config.yaml
n_layer: 16
d_model: 256
n_head: 4
n_kv_head: 4
head_dim: 64
d_mlp: 768
vocab_size: 2048
activation: "gelu"
norm: "layernorm"
norm_place: "pre"
norm_eps: 1e-05
positions: "learned"
qk_norm: false
attn_scale: 0.125
bias: "none"
tie_embeddings: false
parallel_block: false
extras: ["capped logits"]
init: "normal"
init_std_qkv: 0.0197
init_std_o: 0.00349
init_std_up: 0.0197
init_std_down: 0.00349
optimizer: "soap_variant"
lr: 0.00434
beta1: 0.95
beta2: 0.95
weight_decay: 0.018
lr_head: 0.00671
warmup_steps: 200
schedule: "wsd"
decay_fraction: 0.917
decay_shape: "linear"
final_lr_fraction: 0.0
batch_tokens: 65536
seq_len: 1024
doc_mask: false
train_tokens: 432100000
steps: 6594
dataset: "wikipedia_en"
Each number is 128 + 24 x the weight over its row's rms, rounded and kept within 0 to 255. Layers, rows and columns count from 0. Numbers have three digits each. The size before them is the row's rms in percent of the matrix's.

# k: layer 10 attention key, 256x256, rms 0.16, rows 48-63, columns 128-255
# q: layer 10 attention query, 256x256, rms 0.155, rows 49-63, columns 128-255
# v: layer 10 attention value, 256x256, rms 0.166, rows 0-36, columns 128-255
# o: layer 10 attention output (transposed), 256x256, rms 0.163, rows 0-36, columns 128-255
k48 108:127119122126156140114140170080141145130172120137143090116123137134111155105097102134124104139140178157092100109172145130121125098110134092135114128189166062138122144135155160146140148108110124149162152137138131102130132121097102106116118099187173124099136120126130147135134138174140122108139127196181151120175132116122122119121137146150149165127144151126136096141120083115091137140113
q49 113:103108091133071126148151160128104129112139136129084102129112077121138116098119151098105123141138141199171115102145144092118128126156096153134096098106133093128165130109127078169114147103132137148107104195156112136140090121097151150112114154101106145145123134163125116176150091102144155134168172105115125105144139162128132118135116105133129139132142118106125102135138112118111148141117
k49 112:144084127153106118124126114129145123156100115182136104103175193134134101123124141116149143107161129120156133127104130086119114141145125152168153128127122130145144127111138102134099103105118163140150126149151130137098076109138121198097143127101075080116127114127119115154117110116095165138179164112101131133110156139133128161110095117111094129104132136118109112156100056098144157173092
q50 111:103088152129171119120123130139088133115132164113120166135105140145113149106129141104170135117147065181143154109090144071106137125121174135133136145147156111178105126088111124091143121108143143121143119155185132113138112122106104121144098113130114130165155104134103176117160115154116163131133100106159088145106122109106135136150092122159107145125106106118094111169148121140189137153143
k50 106:141147140128129121089129165142090134096139123118116124079159116153158130145141127141167120123149123143165124130133140117176148102121143115154173131102127098146082095100093114141109167128131118114114109150122153108158176166129074153113134076106152164128136062080145133122106103140141109152159142129190138165087105105117116163138125139098155135112097135107119200101117143095150129115172
q51 120:124108112141141104102117146172149116104115135092174091115114146119125114178141146096133154080161154156124151124110187112112123120100135171123126155136129101139127053098116140112129110119116145143105173127109110102118120164083149170071126127101136149136110147083100131121140123097103091091103131125103149095126162156097138107163142126132101121124141142121153148130132112157120120121113
k51 110:160150162112145126143114107152135130137159150111147096118117127131125139116107141115178142142099143151121142086152146164133153125109112145091140100132110115129141162128120127134119126112133147145119165096112114123089139182105146131131095170140139136117099145125137115137137108089082126123087152085099115178119157142084164117116138160119108129144184144150164157148100093143117090108140
q52 116:139110168141127157115145125118110127096099178129157108144146123159129131171158098097161144090104121140132168149103096147177128075185097143096088150127114140123126151077098138126107167152095126173126152122097166093136112115177169138145131149108157134131143147135125135107080155153096129060182089075094139102111153132140186093148107116135114090098146146170129133108112103156112152086124
k52 108:173144137132139148158116165124128094125105120147161133168104095196130162164121112096111127087120142084123129124102134142114147172120111197041184121111122113146131161104091130144137155119132155134138104146124135135159116167157167172108080168147113092132176090137102139117106175129125103146128143125119124128099128118131195132152181123110117136135148120138143154101138136113100131119142
q53 115:169178165132090147109113126128103138134103098125153155147108121153101145159126106093153174085101162138087115157135178152111122164105109129151122138153122156142173128106104134209123148110111139161147115081125110147124104155139125133115151116118106124159118149138140138111179151165145103138141155136113130098093115153143143121111094162129111119109132181159072140129150136118116104133100
k53 105:140099183138148125166165118120121101132134090131125092136115099131147099144128090094120125120147147109076119101124112144166068120110083160114140150093139113156167154096114111156149141130148152114148100127169132103159141092105106132136176137118140090145142142135143099069132123115139141054114141127114139084144113132121146107103147106131117123109155161095122127116103140110136084138103
q54 120:137104108134112150159121139160138137106153102157110163161093119090120107122145120116118136106114137123125140089127128154111145129115123148108156119107122093125104133145142074129163104149134150114165163146119155125143125105146103066153125105146143096129149123142164134103161108136129102130100142082107145090124160167114190180203137090113096148123143145145111141158132113100147166128095
k54 113:087115099092159105092119128156159120134119142169140152085124158127133084121132107150142120109106138097119122134110135149110154109156146161101151123150106179131155128083161137157153129130131183137145138106083162115140153137133123086093100106116133116131146137096155122134085055135162106142146102122126135086139152112141141158141128133094149139124071117169118117131098146161161116136118
q55 115:109099126159127102143137120120135145126121111121142135110098136152174073124152120150172141101116186080113129122139152122143094122155151149148141166118145115118147158110118132120162111120156090098162153156117115077102094144113092086135158119113107123163127093106154080111125123145166130124138173162138122072125112123142159166139151139115116115162143141161130120106157106176093169115133
k55 105:138046124111110094130165117154135176156157114096106085156123161141114117111164104086147123141139155140100156111131128125132085165155135138114148108114156126172147108098114134130117132102110123094111114137118124092114110141104115082143125155144098104153156142108175140130141103163103113160108160113105166123118133074139122134146129119083164140145130098141137108110169130140146125113162
q56 110:135081123144149130143128101113134111128129148146137109157128121112115137152135106126147090111162146107093137153151131112080121135132118094113155151089155151146110091112122126135085130105113097185123117149109135124135139092084105095095157128127124124154115157138117144097117125130149123181138148082124077094128173139138167177165133111151150139144143122097095086176138105129164125086174
k56 102:144110125119131089099124129106121150081129168135119146133127085122114138137167095137128129106173175130112142129123094144106144084073124161129126094149152117164126114118139140156083124082148087108161131129100155109183139100150145109139131151100108128125077175149130114125116154128146167134130176110154101088074124094125167136108113101107143133117091153153097122119101105199121169124099
q57 120:137152148168154118082115156151123171112118166157103140144139176156132101136137165170136095104130124156093147123125128153142103116080119107128104105121124106098153152143098172133090117111131176098110125173137148069106128133135136101121132137144106111161100160097097112150097134135128124134146151133102147175146153140151120157099093120092094077169092108144145138131101083143139117133118
k57 110:138118140136185143141151162127110160123109135127156127132117122099119135107178099129094158088173146181088120145168128176110092122134132133118135123130139111119147113130100102128120141092130120119093131148112125133180160134116176135137119084163084125085174143097149131180101118074119110153154137127143124160165167144118099168126128140103112113148140121119168099119100122114132127118165
q58 109:053117140128118130160133109128126116152162109145118112112130137137107123117120096105100108114090124079120125148151115118156181104128101143130133148106140169127151129121151153133168138156196136171155118163160151146133114069107100145083108161144123118088138109130105156151124144127146128123148171154087147148122120136134152157103123131137122121148139131119134131152120135148143172141098
k58 101:078122158087083141134180149147143108126132141100138119118154095116152168144103162164116160093112142127128107129099087104149188142099142149128129140126128162136104134141121142128137142134122124103186121156122135139159083109119142146112130141143122139102183171121153104170119163131148089137196146113108125133138129130074141120137151143098095162128152140144113119216110109119101169128134
q59 118:138138127131081118095131137102161144139099113133128110110117141095143104107132152101144093141110093145120119165086089140130086125129114108122131118156126132119146155123094099090122120157130154160095146136176102135109108113135153156100150111163126119122090110128118126152119167110092159126120142143101176161121175117122148135149124137150130145103148119127092148114132118144104178105155
k59 111:122126116124107149099090108117130123128146120120096173121140144108129134152102151161114079085141137155141111107123103106168088093073146112171121111118148117143144134153158164127155130138156171148123102131160122158150127144132181151134169156137152078140159127134131149102101154092087084129125159103114114124183119146116158131098087116111161128182160106154090152099097124084097153172085
q60 117:126105176108123146140134144110114112129128156092133087113143175141161112142130168132152136116121081134147129135142139125145155117141101106102148100187144075146103127101140132135157112118138113157138121153102126123222106084128121131109164129156124121126126151107116137139119108090143180110113180164146122137165126171161112125169120074174141115134158162149128130102182125139090147106102
k60 116:080098156105141137154138155156164099088123103133135136112165153146155123101146147114135108116115136145138102102109118150148172103150140122118136119146089111092112125117129105153153137172167098161121132141123124103165097097111140083105155124112122101132113123132116151116136156159078127115136179110125112138152096122217098140116176135146136136131150136160141101091151128110125130119121
q61 118:092155106175101122145140133104100106185139095139088076145130076140117140090165156132146116120065126088107129116125106118161136143122125128131135132155126166120111123162112207133134124157110140131148120148126128133127140112106127098098113160141099111144139101129084124139114113173118104142130110157157112130120111136129186117119084139112126176140129116130166105150136147101122147144114
k61 105:075163155134131158167141119084125092107139130098135160147142091131126176098159108090116133146110160091128131112109111158101149115107103143104115112137130175157154161145126172115126152135123138154139181139119105122128155133161081129130111138098123178126153118158098103138157174121110103111129112153108114157130128131107119101138090150115157118128143157139106140130124152117137145149173
q62 114:155146143153134138153157124111074134122120175165144123098125135126135154177166106157144122149131129131093140112131161122125078115131135158087122108102071079095104150096111109174127081136136098120115135125129149109144144081102145136102111130130156112153151121084094152077126111121121146132115170083146109122121155128113077149132109147191121128157136075122106160144088148140099132127122
k62 113:123051144114152159135137169135106147128092132151159158125141116102073175122098114098155112145130184131091149112139160095091152126121136095098157124117089119123115128119123146162143159143127163099154140116144139091125118084127129130154117147089143113117134114146120138115104103132143107119141088108148165134125140154138119119096133103141115104149177129098138147078131159117091099159151
q63 115:142141075153127156088112155123117091124100122148121119085118169117115164105125096121177128125094117108133175167095092145083131109118168119101164079104078132115135118103152171122126130125145171089167111135098105084086116099119139092139125093141111119170125108152157105088099108100126103120145109159117111121136110163124080138165137130133109126130151161102129123134156153136163123131131
k63 108:159083124108138111125173148133124106152109095147128115134157125133130157087147131180190121118123099080085094119096129176063125107140155083120135138137108139106145113105130136177173134131153115128113147100103106168146132139136145127131114119113134130109127087161135147111148150130142155147140093109060133139141151093104109128150126144157126142130138111159075177145123158184154125147135
v0 104:139115116128131157100104121124147121149110126131152143123102121089112127115120131100118126110092156136176094160110120165182170159076146131102116132125094114125165149139114135153113150135151146142176118105124121151141106135122157116086118155136122122153143118164151124104171121078119107164160132138099112101137095141141126139148152108118107134132096123110108145126113096125117171085129
o0 099:070124129138125143101170133135109104130114120137077099165141128168148079187112139130103139139119106148111101132097138132156161163116107132160143147153150125153124146166117113120146126166101113117080120141135142133173118144092151141089092152145125122149103145149145112133127142118103114119156141118112155147155188157104138103109074104097170107114158146187118148119098132122113172095082
v1 114:095109112111145133126140117120151126113160115115146093151164097163116122098106167123111141169150149164165117116162168142168114147135110117131106099139141069159154141155112138120122106148155087130088137135121114141081164111130148111120094150108123163114114120143125152145154134144103135156155154079135120128094096199149191126125132162133139128131150115066135107149130098126109128103128
o1 110:167169125121156136156120138134119122155106170132126107145139134120142159120098166097148111171131117175167150137144173134142058155112114113151105151159177153175169114110071168121110081124139103128121102122105125148109152159153138135106132116122115132139128158086100147169133181118132136131143111133153109088076126138106098109127119121130157110118148094108102096109117112116131165122130
v2 102:144143133088110157146102141113122128120155121110112111143094116152158145101109109151161142131087144111118130085145134119111108148166129125102156170104065137094097125131122160099148155160112139090143126129120128129131106101102085084155133130094092114132141122132138126140141114148173108082153128129134112149099113134108131122089114174117107110103116135170125129178080138153139153156110
o2 095:116158125144170142147107154160099095141128143139125122114141138130140152130139088152156145156083143084107156130141097137078156118079136114097139128109082123115127119145117134112134107162144133104150123119113094139137123142124146093141122138057163129120130083104132126113108118099116148134089137116120130136115151112119106131143108165088090120147119119160130169164107137146133115122154
v3 100:147132126109117122101093131074134138072142116135106149122123068155114144150101140162058112160125140125134118127126135132120142140147099104097107121124142176144112102087138128164159123101125118153143070106126150083167124156120100153132120148158108139095120133174116126109183149150086138122117081166097138161104178135131145153112130078107143099157130135164139135140087168141102106123157
o3 094:113143119120106104149144117131098122116121102130115118129119147199089153124154144152100139183129107122148126107129148118131124117115128075134109130123147136174120147125162194157124118144161127108094133120112122072135136153124093102078128107142116137120145093118096117083121077162090116098128096140157161110117126141107115127159121120157107148128121171148117148128165120126096114161155
v4 103:131098126135164124076149114129137123146116125141136151115097124158161112129147120171157142165137139126153120083144091157135154113094121131119151137167106145163097126120142120124113122117154120143134148115163177108090083112130129167157141117133151140136150162130117147160114101104117143109174170158093115126126095154109156111098159152126086113115117130029112097123143143133117162117160
o4 099:084126138140180136134138156122135141111110130174096112089129112142137163146121151140143120124147115144169123110114149118167174137142163123150090117166085154147134120098144164131127135130150084152107115144140168149113111123159122161122118120137142147108117104109120106123174082121123120171090131120115104150134118160097112114158110151170108190115169157083118104116125144138136124114134
v5 102:115117153106141110157120150136124158160170124116115149125155096111107150133142159113112137105126172068123136143143125137110105163154119134124157098111139125116138135125143113096150123093117088096148130128119101123177144130130091128117155166094126107151101105168084120071111113121150090146105128149184117196125102127124100061144080127109135138134139118122140150101153144102132095123130
o5 095:131114167151143141166190139153154105128101130118134151095141140101135105163139153107138145110114123151100133144121122119127128082128142131103114123136169125130095128149116149102163138156102051121154117127124138110131134164080110143135129130102143157170117109129162143109089139144123140103144104111153096119108161108147147145122146149117112096136065118135138127139119135145124114124168
v6 109:121131106113109164103112156116128158152129130122149133119093171125106106127149107107137132171152130086086131155119136139139078132123125127134123093116123135140172104083097153167122079148099128165129088085137160125111130134126123142098132103134154132111099177098111106152171095125128109161153105144138131145115142090124120149135076131115132129160132114142142180122111155192121150134121
o6 103:157104112129092137153128147099153146143128109114148141095148142151145129115172122138170123134154118074123113109138120119169112124127118137133161127103160107066174169117088158136087157117077093106140138123147139130116120137123150095133134142103128121162083103169123073127147094138141128138087085140141154140166121102144130100159132171165155107148129142146115098075108119106108105133141
v7 104:121108121122174111116150184075113138158111113109068129133146109143113146121125131130132114105143087139091105160150143122138142111148085094143129141130095160133120160117150122170148162149098159097168104163078135126138095128143133110126134120143075131148141087081090146141145123174153113135166133150142115124075123145141128158113141147148104084139092087147070135104132147137125137108124
o7 098:136117114127121149134111123160155168156131090154084152101210090127119133110131133177097200141143120136130143102147141106099129085123148129176138116102137107131127168148136141086122129130126126135121158134117154073164124106115131149148137138159131142112134136094126168141138132124116105134108128108150146127157151102124133153122110122143153121149122119124133142124160139133068168136120
v8 103:126100085107064122127148131123126078159156100148113121129114112133112128099095133144133150162118152106127129167135113118132114116151105121092072127074103148096167165162070127125139149146145140174100111129119137149132088132135124153143134132139138150157145115106135116132122117160157076098115112108086118120130121117143171111166089134132145157130126136105111120146051149113124094156134
o8 099:108163085109100112131164115141121126149167120127116096086126112101083144129121140122140173148122135100152153119092119164129126149136178123120150123137110172147148161145150117112153116191107149155119135095139150162157112122096153117099120150120145106145120122126119096143109159101108109111145115097126135168124121133131146083089100131131140128114146128135147088113123117086149135161160
v9 095:121116094098132113116079088151088102148067134131085125136173139146140058115128125150144091120059080116060136156112149131117147107135120098146094141147135114135105153096148134104123135127137089144132168125180129151148094133122114151148092135142132109090153135156148145169126118109157124144155134134164125091146126120128124146145116111116104117137095151131095109161092189146121137161102
o9 093:165120088108146122128117148137103166137136150162142174086153120084173116147131177118066127127101130124103127155110136150100128141115172119087147110134108104146092158163109096135103144174167120145141126149155130117103067158100114094121116110113146107181097169129134101127107096145129150118120167141147141133158175055107137136131155169108113143185158110128157144088089108125130124123166
v10 095:126147146128126128100133141126176122104119102145138138115100101128136146121099153101142099153131098181156115122099143108135146163094148126130111130083153120149099171115134121102124113103127078127093147133127119169086136115125110135107112148130187080080141140121114137153146121135149171114154163132178154112145130113129170138114059143103115136062142153133125137090126094122139145108146
o10 089:133111108132126131131111110158145131159119145118131081152146126119133110130097137114106113157137123160161140109176113105132146128147150179102076141146115165131061121107134084081123132130110099142102121094123149143115184109176125125147119144118169132108135181140122126122124128119135140121113149122153107120160099148111126116138110146149163140091100124130164151134116114127128161098116
v11 110:134139171114099131142138086140158140106144150135156158136174123134142170119109099158124140117130148125169128095108098133090138079133169166155106128162114143102137116138111152133081136118085165152155098132093110140123118104074090107108088122129182137137092125093118145138119130144118097168151152142151147175127129080103148111107164106117109128143139127117127133127089117166088119152141
o11 102:099082109125106136133127132139148151176118120081127118144154132182117096135114082099141124119137142069144135098120108171142138147122118102187099153130125115160064111116121117104143144169139127136153149116130120125141125136142137122135112093128118153049126145130129142113141089105147113175151092145163116132123151112137145150093189113116158127110140084145089129130119075153109119105125
v12 104:096166134135075110149128092150108120112100116167153122138184156120111135147123110108111160122142131126079169129180101132115118151115150107141133149158110118144139148137154120128080132144104140113123139107153112120122141071101126149117114143103114150127146135133097116103121109157157114182135139107170087127144109097121143159161132135120088110112143130132111129184100123101146140167139
o12 097:154175129177131166128119105100143163109143126123148135090146121097155103115158126144117148148169165119123130118165137151141147175125136116084149116156109143117142101150122090173099088092075139118130104100144131135112128078132095155118068124098126166166177119126092117113126104145107162159170101147170105114096140116091132138119123072101127092139134090119116148146114168129142106120160
v13 106:143134116072139160145122114164137158081104119135126138079145077117135112084130123119098142098083138143128127148144128141129093127106161121137069143112131142144159114136139164056129147133094118122140137119145152114105139122163108109103170126152153121135120095104174081120133124155090092124118125113102119088139136131178144125110103110117163151138115146102135105139083141128136124113101
o13 095:173138135096130141140137138136093127128122121169158110069130126086086102110114121115108147112085111080132115128155115178123133151127176127138113122117096119172138162187135115091106127133089118118120150143163155159142162114141075131137123115144155105116151142115174105104146099117141120132087144149120134109135134108184088128129119148108138114117108121151089118157131140155136113100111
v14 114:136141118123087135185131093161133121181112146139151130129116121140142098135106132122148085118131148136114130147135178093165132148177125120133093129161149156083166104131114109095140160099084116127176075161113187140171122113112126078153158126071128115082116104124149150141146115117108079133120196145119168105123094135122123112108181130127120096111155127121148097150129142167099091136135
o14 099:105167141134119119161132122119131128188131122172155110144143139133128117140149145140169104141142154126054150116149147127142151117132122147122073144132060166120150159163115150126149113111097166159135123088132170136138134149142167111158127136124120133142130134085122112114124119090112108076126187108085148115144135130154119149161156120129069110164136122127148149143136144124130090136116
v15 102:134088113163157123114153170052136092150192137127137132112192119086142111121084100105086143116151098114104130111110145122153130151125156094122146105129132159137082119136087143080149112080133109147097114109095102126163151114152132157115103106113166133097112144107094145152152139083087142173145139150171084134155153094119097132118098144117131079111123082123141141096141112122141122162172
o15 097:140126130118125118162132149069096122127179114095158142146105133140158157132092134110118151138071119106135123130159074098152175150142133143191163134128098143116073151098068170130139141120164128105171153152129127084126150126104153142115113112117123112126153158130122187150099092120117190151113124143171146123166099147105085141138149144131124142153123126118117148132149159121119097110100
v16 103:135124141167127184167109153117134122166127135081090108084139149090136136146136145159112179136118116128109125151138144101135132119123125063142096163113087121125146103140090106084131145142118097100126142135079110173065136125127111164156131108126138098149113100115148162098107120121118116119123132094120130136166147129093104158121176123110176124144127155164112107107121101095165082155084
o16 097:123157114157056143117120154142116106168177113079080143124115130125082135087127161173133160109092132160150119097144090125091137129140135121124129133115100096114141122144125106137161151122123125128132125129116131172077132125118126195136135146097145126121143140095157115145089181106124126149101158173134125113124138158070094181122149120136141108146136125148162125111139126087126118105115
v17 114:105100130138119146140122124146151158175117095117168132154154149131102154112111130130167127138135117123150154109125138169090146098116126152121171096151129154126112180155126146133131129096141136097148126137124136145148117080148127112123138150075128127109105142129123110121136139105086175161110118163184137108109149175117167130133147139121105133172143114097119114173097144111079126082125
o17 103:108131117139137121157104148168099157144083137125115112160168125119141103120148125121159142112113114078169115118139125126149122088142119150119095114188160114127150141122090130160105070078152124109108115113149163130147121138107128092119140118105094139118131142125124121142112133109145155101103121114150124140114144130157116164140113154118115135147117130145117131123131154119139125147143
v18 116:141138121124096143127121127105094162134110148150112143118070101154163110143156107160143142123117160140087136151136107100155139113096139155135129150111141137126132112142118149107157133086166128185101153130140123120117125139098106140127119138096153138140113136059169093133089128140148126088177108144107141144143177142140107117149137091123133113110138148104159129110168110141102103118135
o18 106:097114144130166072108141167179121101155112141155133155124134101147106166134129133128159149087142130166096100153108143112145145123097171158138138110120109109143121162108117119161122150115133174163123130135139098158074135130121159107110138115114144116123078198075158163091107157131113129093074154148144137130105093194107079118114131139137076138095129106108103141156125131139135143124128
v19 102:131148168111126129120105124157108143172158146135133086170142138155167127126123100164093042101171127145142147104121086126106117099122115123121135142140112132119175135136147147119147102124161131169184149103144097112162185149088137105179128139109131138121090174121121087120170192132141162114120134116119123102159175125148145101099139134110118138090180127091112096119092125118130151135131
o19 096:155128092092136102124107119115143131132139131103105085125169111137135128132139105124114123106149173167079107115129131124130105160104135092139102146098123113132181093124094157157128081107085133118154115118095126091121165122125091139133152109107137132144112120120154120113148173115119128103138162131132118161149120137152161106081091140143104133162151163148067109144114133109049108126165
v20 107:120083111162098124106110136136136111172139109132146118133157120092125161111150081126139163133147120110111076135157127168127105127064141157177102156132101125150107137131134147082125133146159127128155139146114174107137114120145151103094098147126113175106141155138106099135131129092121149169136127112122111092146125133123172111096110130153147153142174151108106142115128111140161176179098
o20 099:108154133141113125138066135097161129134150108107099105136129123136120106179128147089075145128131136095142133132149121136108125154115124137149134173120146123103113123116160141139105141120143072145112091124158119157154153149106125132059126172138101165087153110131115107091180161118106089134110113137103097124138100138120137095069160185078164134128108145145108139143168122140110147130098
v21 107:119144114137113121118094131110182091103091164153099102062128113107109117134149151127131173094128158103147109169141124157127109196112148122115156137126108087140117117158135118083086102159151090148125146123153123129060147094161133137145145137138067115163158126177115171122130159117094164118144123127151140146155134145152120119111124123117162151169111118132120100107141098125158129174120
o21 098:154151142117098169095140113138145129083118133169107080138137147115119109131149172155094159100151089160161091095152116125142122146140092130156080115115118104144179146170144130126163127161133088123105111161158113183130168114101104173181147133137146111118120130108171127163106097127112163142142117078113102120124124120088138112096159124147199105140104126125151135107181111159177159101102
v22 105:126134129115147123110089093116135123143125111152107134100096126121118128139133159124089141145141138150135124139102123087195132137142158098124099136131127129124116138123102125128145133083138133186102127130103112168088108135111131150137148119138086144084167122124100155170095147095152109097106149127113140145179109143124116145193104128135127100111132151139167128083167112114133155135087
o22 100:165112100127163158075151126123158143118158126143168155138104095136126171150084132139102107153124133128145138098111088123126112120115096112072121140108130135165094163097100108107103161137127147155101129115113142122092147132110141174114102152156139056187155138081093188148065154094124107137119151090093139122133102155122095136157124103126144114163143125123179178099116132110135085119118
v23 112:114144137076142147115127165143136098079185118105198136101140133167140111105127111177129101140122141128109125121097171107153100130126111120100107118114098105132130136106100121154121166111153106102129159146196087131125068108095167099111101124136146168132128165125117090180129123136131151095114143119151111145139152098115114093114110147116115167141098134110136132180114112116107142148146
o23 103:078139113155105107121098116152057142111144141085121149118098147131121116133105155133154109172137164103159171152106133138123119148125153102104137111116118154108158107107107160113126158124122119131127168180095143140152114111126161111054190078098152180138128149114155108148151092139111118141106138143135120125066081100099162082118120142158152130132120137130115110140106131120117131155114
v24 108:118133120146119131125168127157115106137155121134176111144146094141116109079141146151159098147127176103175147147102145152156121118135125100111137109147126137110180132160114106133147101128068162103201117147089156138144146136117125101104098161108141122173103102133128104123165131114137115165154189137105142144147136142117116108171162155130111098157117124131138127170102153134106086099092
o24 093:088143120138110135131140131152142113131128103155171103117121119163154113150120110095153125130095123101093086155105085131101127128157141102109081114131135124130165142120126160123127105152149157136161118126103147118147136111102150134127142176082126133143094124121133112130157120104135128134134131126112132134125125125119143130098102135138098113142112103129110135162098105126136135097101
v25 095:159128148117169130154131089129131115150149153124159200124116132143147071140160148079153134150105140141063119144143112122129172098177131066100139119116049136121104137165198132150140140117134146114129167122099088125096132145145121149128104154120118109163111152150156124118131123172116111126123116132134141142147116119114105127136131124099117132117115160135148166152129163131141111147138
o25 090:113119146141130100100164156164172133129156106134120138123110090124127113142147137122156142167089102112157056105119138111175159126136180112080130119134086127139078104117146123114152126090134127109128143144123144128167098133130148123139148096099121142131114141148124123137143124128181161160109160126158138170139140106085108159169111122097095128149141104147123147110171090115103129103107
v26 104:102113133095113121112124087157120128117155125148152160123108130131152077121084122145091129127156169182139168155124138130141086139140153138156137096099157123098142113094085150113120092155162142126118074161102125112150138099167144118156154174127140151104139148110122127133153161094119070175139143117099109132149144101105125121105140141117153159117163099158156112136106152116108172166147
o26 099:136156134105116094103159123111088120132149200146151138074114157136136102117139145118099121129181122115130181138080124101167073137112118155143137132116124127125069140149107142108127084103118145097145111094125095131150145191126142107139084147120109090106123092087121130119142098116093139136122150156133119173108104126140121126123117098140099185132138093150144135129139139116126103125156
v27 097:112158115136146105130085114105144111187084149133145118139129099115148102121115129141120111172103094073160114157141096172111120108168125088119158098127119167123115167148136119116111099070157096133104113151134121141128153138112140111104124131135078162162152166122119107127129114129129142124112079119128159140128167130122127154120127170119146115154163128128115132141133121150166135054145
o27 094:115148092131120074158127080130155178135120098117109111138108104108141130069098107185130160129119117140110102121131093116180124124132115110133143129128177136163103146107144112115110079064136105092115088159151147101088124134103109105099121125129132150122123132120120109155126071165133113134112106130110138143153074120100126146063105161084163123110135113109080101149142126119110134107162
v28 114:127159167111133154147138139077113149118144066169102186157147160124116087129149134140121110166096120146145133126128121131138114124144150083085148184115108152148130144153167118109150087126122094075144139129169103136140138117127106119103119128144171137131152142144126123143141159131118182154130138148117138071116158133121110118100113145169097119110132103150134112156122111115094092119155
o28 100:095117143132157149140096170147152145109101096088138147096152101140103113167148135123096118133131121129132141143143168115157129148131128106127101089145122124160126164144162127139128107109162086147138126082138099117123117134114081106103129132116157167146127126174188134138211121128097163158125154133111149123163133093139122153100108136131131141164134132097117173143149094115118109151132
v29 091:116124126113152120156157071128123111106135162150149142107140136127127096111142170149118155133123088116126116153117122096128119125128135136129113127177136148162131157113066082098118134132130139121101110127108124150090158102153133104144119103107209088146117103150182086163143070104112123127130169147108154156141066155138116138115163118071088124158188131168178161116174145091158141118162
o29 091:071121075138145137127180110130175090107158123105114139122131166087141095097097102128080131119144158146160135142092117089105135145142138137145113148107103095128181135115141130101156107158129146099136118134120136145079116143168119149144110128138144143113074094149154166143167121178137114134110153117127153129108136164096148122134163160105121110111148107145163143115145132125147127068154
v30 100:125107119121144136176125109133107139117142107137105153122166166131111090108155143154104120134084153117100123064163112076082106140114135144164181144110092162124086118111153130120144103118120101080137102149149086076148162113140091141116112090112139137142112104170124131154110162135117160129173182099176116177142159139139113145164139127133148110081130110153148129133128104124091170096083
o30 094:113118190134116123162125140116120171123166161130131171146113132114161131138159112148153159114099141120138183120186129158111119096136081123145119134135144127148158158108116122151142097105133110116120123136116133153127124101137107143163110135150172081094102111158103159143159080158099149126161141122139095118107116123105149115139109118084115091094151071110124146138172125138101120143149
v31 105:111114123131115166134162098151135158119171136139110123110156128123103155164138106109119152126123155122117109126133140170078099143130160099101118149082155151071135122165158095112111132177085117086098087144156115160128131139136083115108083144110184113126115086154128159118122167140118144122129139124109089126130119101201132129128140087102135148125104129139086160098136143100126120115137
o31 097:112098159106108161129085120152125143103085153066142111111130176144124141162179123124110153129150119120116131138127151153085104157114132125096135153107064104128084197158124113153130110142111120098106165166098114160109094090112115170110128122105166166115134124150140130095132101132126147133124127129178093141117116144147116127155087070095149129124099155134161116138136109148136135090129
v32 112:122137110098120157124103094082133129139146071122103141144122130125160120124142101160105186142113124081153112079190116134144116126120129131095094123104133146138114124152170127141105120163160076134090104120126124148115109087145132158108119092117115110147149143105101159104101114120131138102149148161105113129117142086169172112100089101149123153117124156162124199098159136156108115111162
o32 098:106144117097158188119130102137146134150121107115080167133152182118144163130146143091121132128118103090145170096177163132148156174109147099141117131154114115146091176081121114123116115164131105073134125167139114122117111110129123140106147125148114125077174128127135142108134099149111102176128129172132105154123086117122102114115133121192123148133111151152128108124153170139142100125152
v33 113:165110136100133091087078122142113143148159110132187112098103160149149126097136120152138117144086123140149154126093105112176061117135106127122131130118147116089109140090135098122137127148085133102128120124115107119148127142123141150149128165122144149203141110101152131131098115112147132160154099154115170133128108093147117171129149124093137149114080131113150114148107089135138108136137
o33 106:120128132136143143104116128123091103138077158151154157142103146166128107122149160084154133150127118164171141119095122148125132087126135123118119118097102084119125163055092107143120133125098150112128155136125115135130091132151114148157111131074120134152162131136105146137191133126164123127107137086099144125117166138146157117136085165142136128111100102124169090154143125119122082097116
v34 108:128113145149107174085178136152112118074132169154151146134120116158121115089106101107102146138122103108098117126103162099182109104150145148118089109098118070076172154084142152151156134119133091100109153116142104132119108107120120148118122143138160111142171108161163150120124135170172111101143197071146138143109111127105128136089117136114123148137111108126162122082128148136145143129135
o34 094:135151158168118157110126147136107113117155155111153096106111129142082129123132126090128096133179107175109148134092113136126099128135138104076139154124086093130160151083158097132159129132124168166191125138136160104156082130140160080143099111087174127134119139109166118093169133146148141135132184126117124165100154134120118126146118136141152129087096142174084128122123124127134147135092
v35 107:119098149156142135128130112115116120146139127115126152133119114092140143094118142124125118112165125131115137122140150122154124123147113147110104095154062120100139135078086073113149073130122108166085147153117118136071121122163105151128161106087115057127101143110123130116158138137127118106160141132116096109134149161107093116169085155139076144169163083119125131121153121142112091113120
o35 099:108131152113127139106183139104168068150147105104086144126125147122107098128130119103185145135147102167154106140144144123106146127145125144129152090153146114094127141086129121112151080105131112155103151153092141140102087144103156144135149122130146120153090147087133096151142108163164152113131151157152129108133141202132087104116083141132055104151111116130136115063137140096133085122142
v36 110:094128133150180148143165106150144129119113117114162160173145115126114119126163110124146139144094132142142144108084084145156087110128094164140143121125162146126160136139102139129149061110123102098162120114101151134180150097161102143135113152125089140166122141110183113150143111109134102144123144135089112138138115142119066135168147085100087100133148147092105113172131189143127145126112
o36 100:074125101177146098126170108124107108097103154142150170146096130118114128126149095135170145082129140133135093120117146131114113128100101134116136149096154165155113101133087188152119154085129109145122134140133121136130128140142169122162152203092137125156114107122116125155163097155165113137135131132094104129125151092129154127125132126113099120143150173127112109148116127137161115120108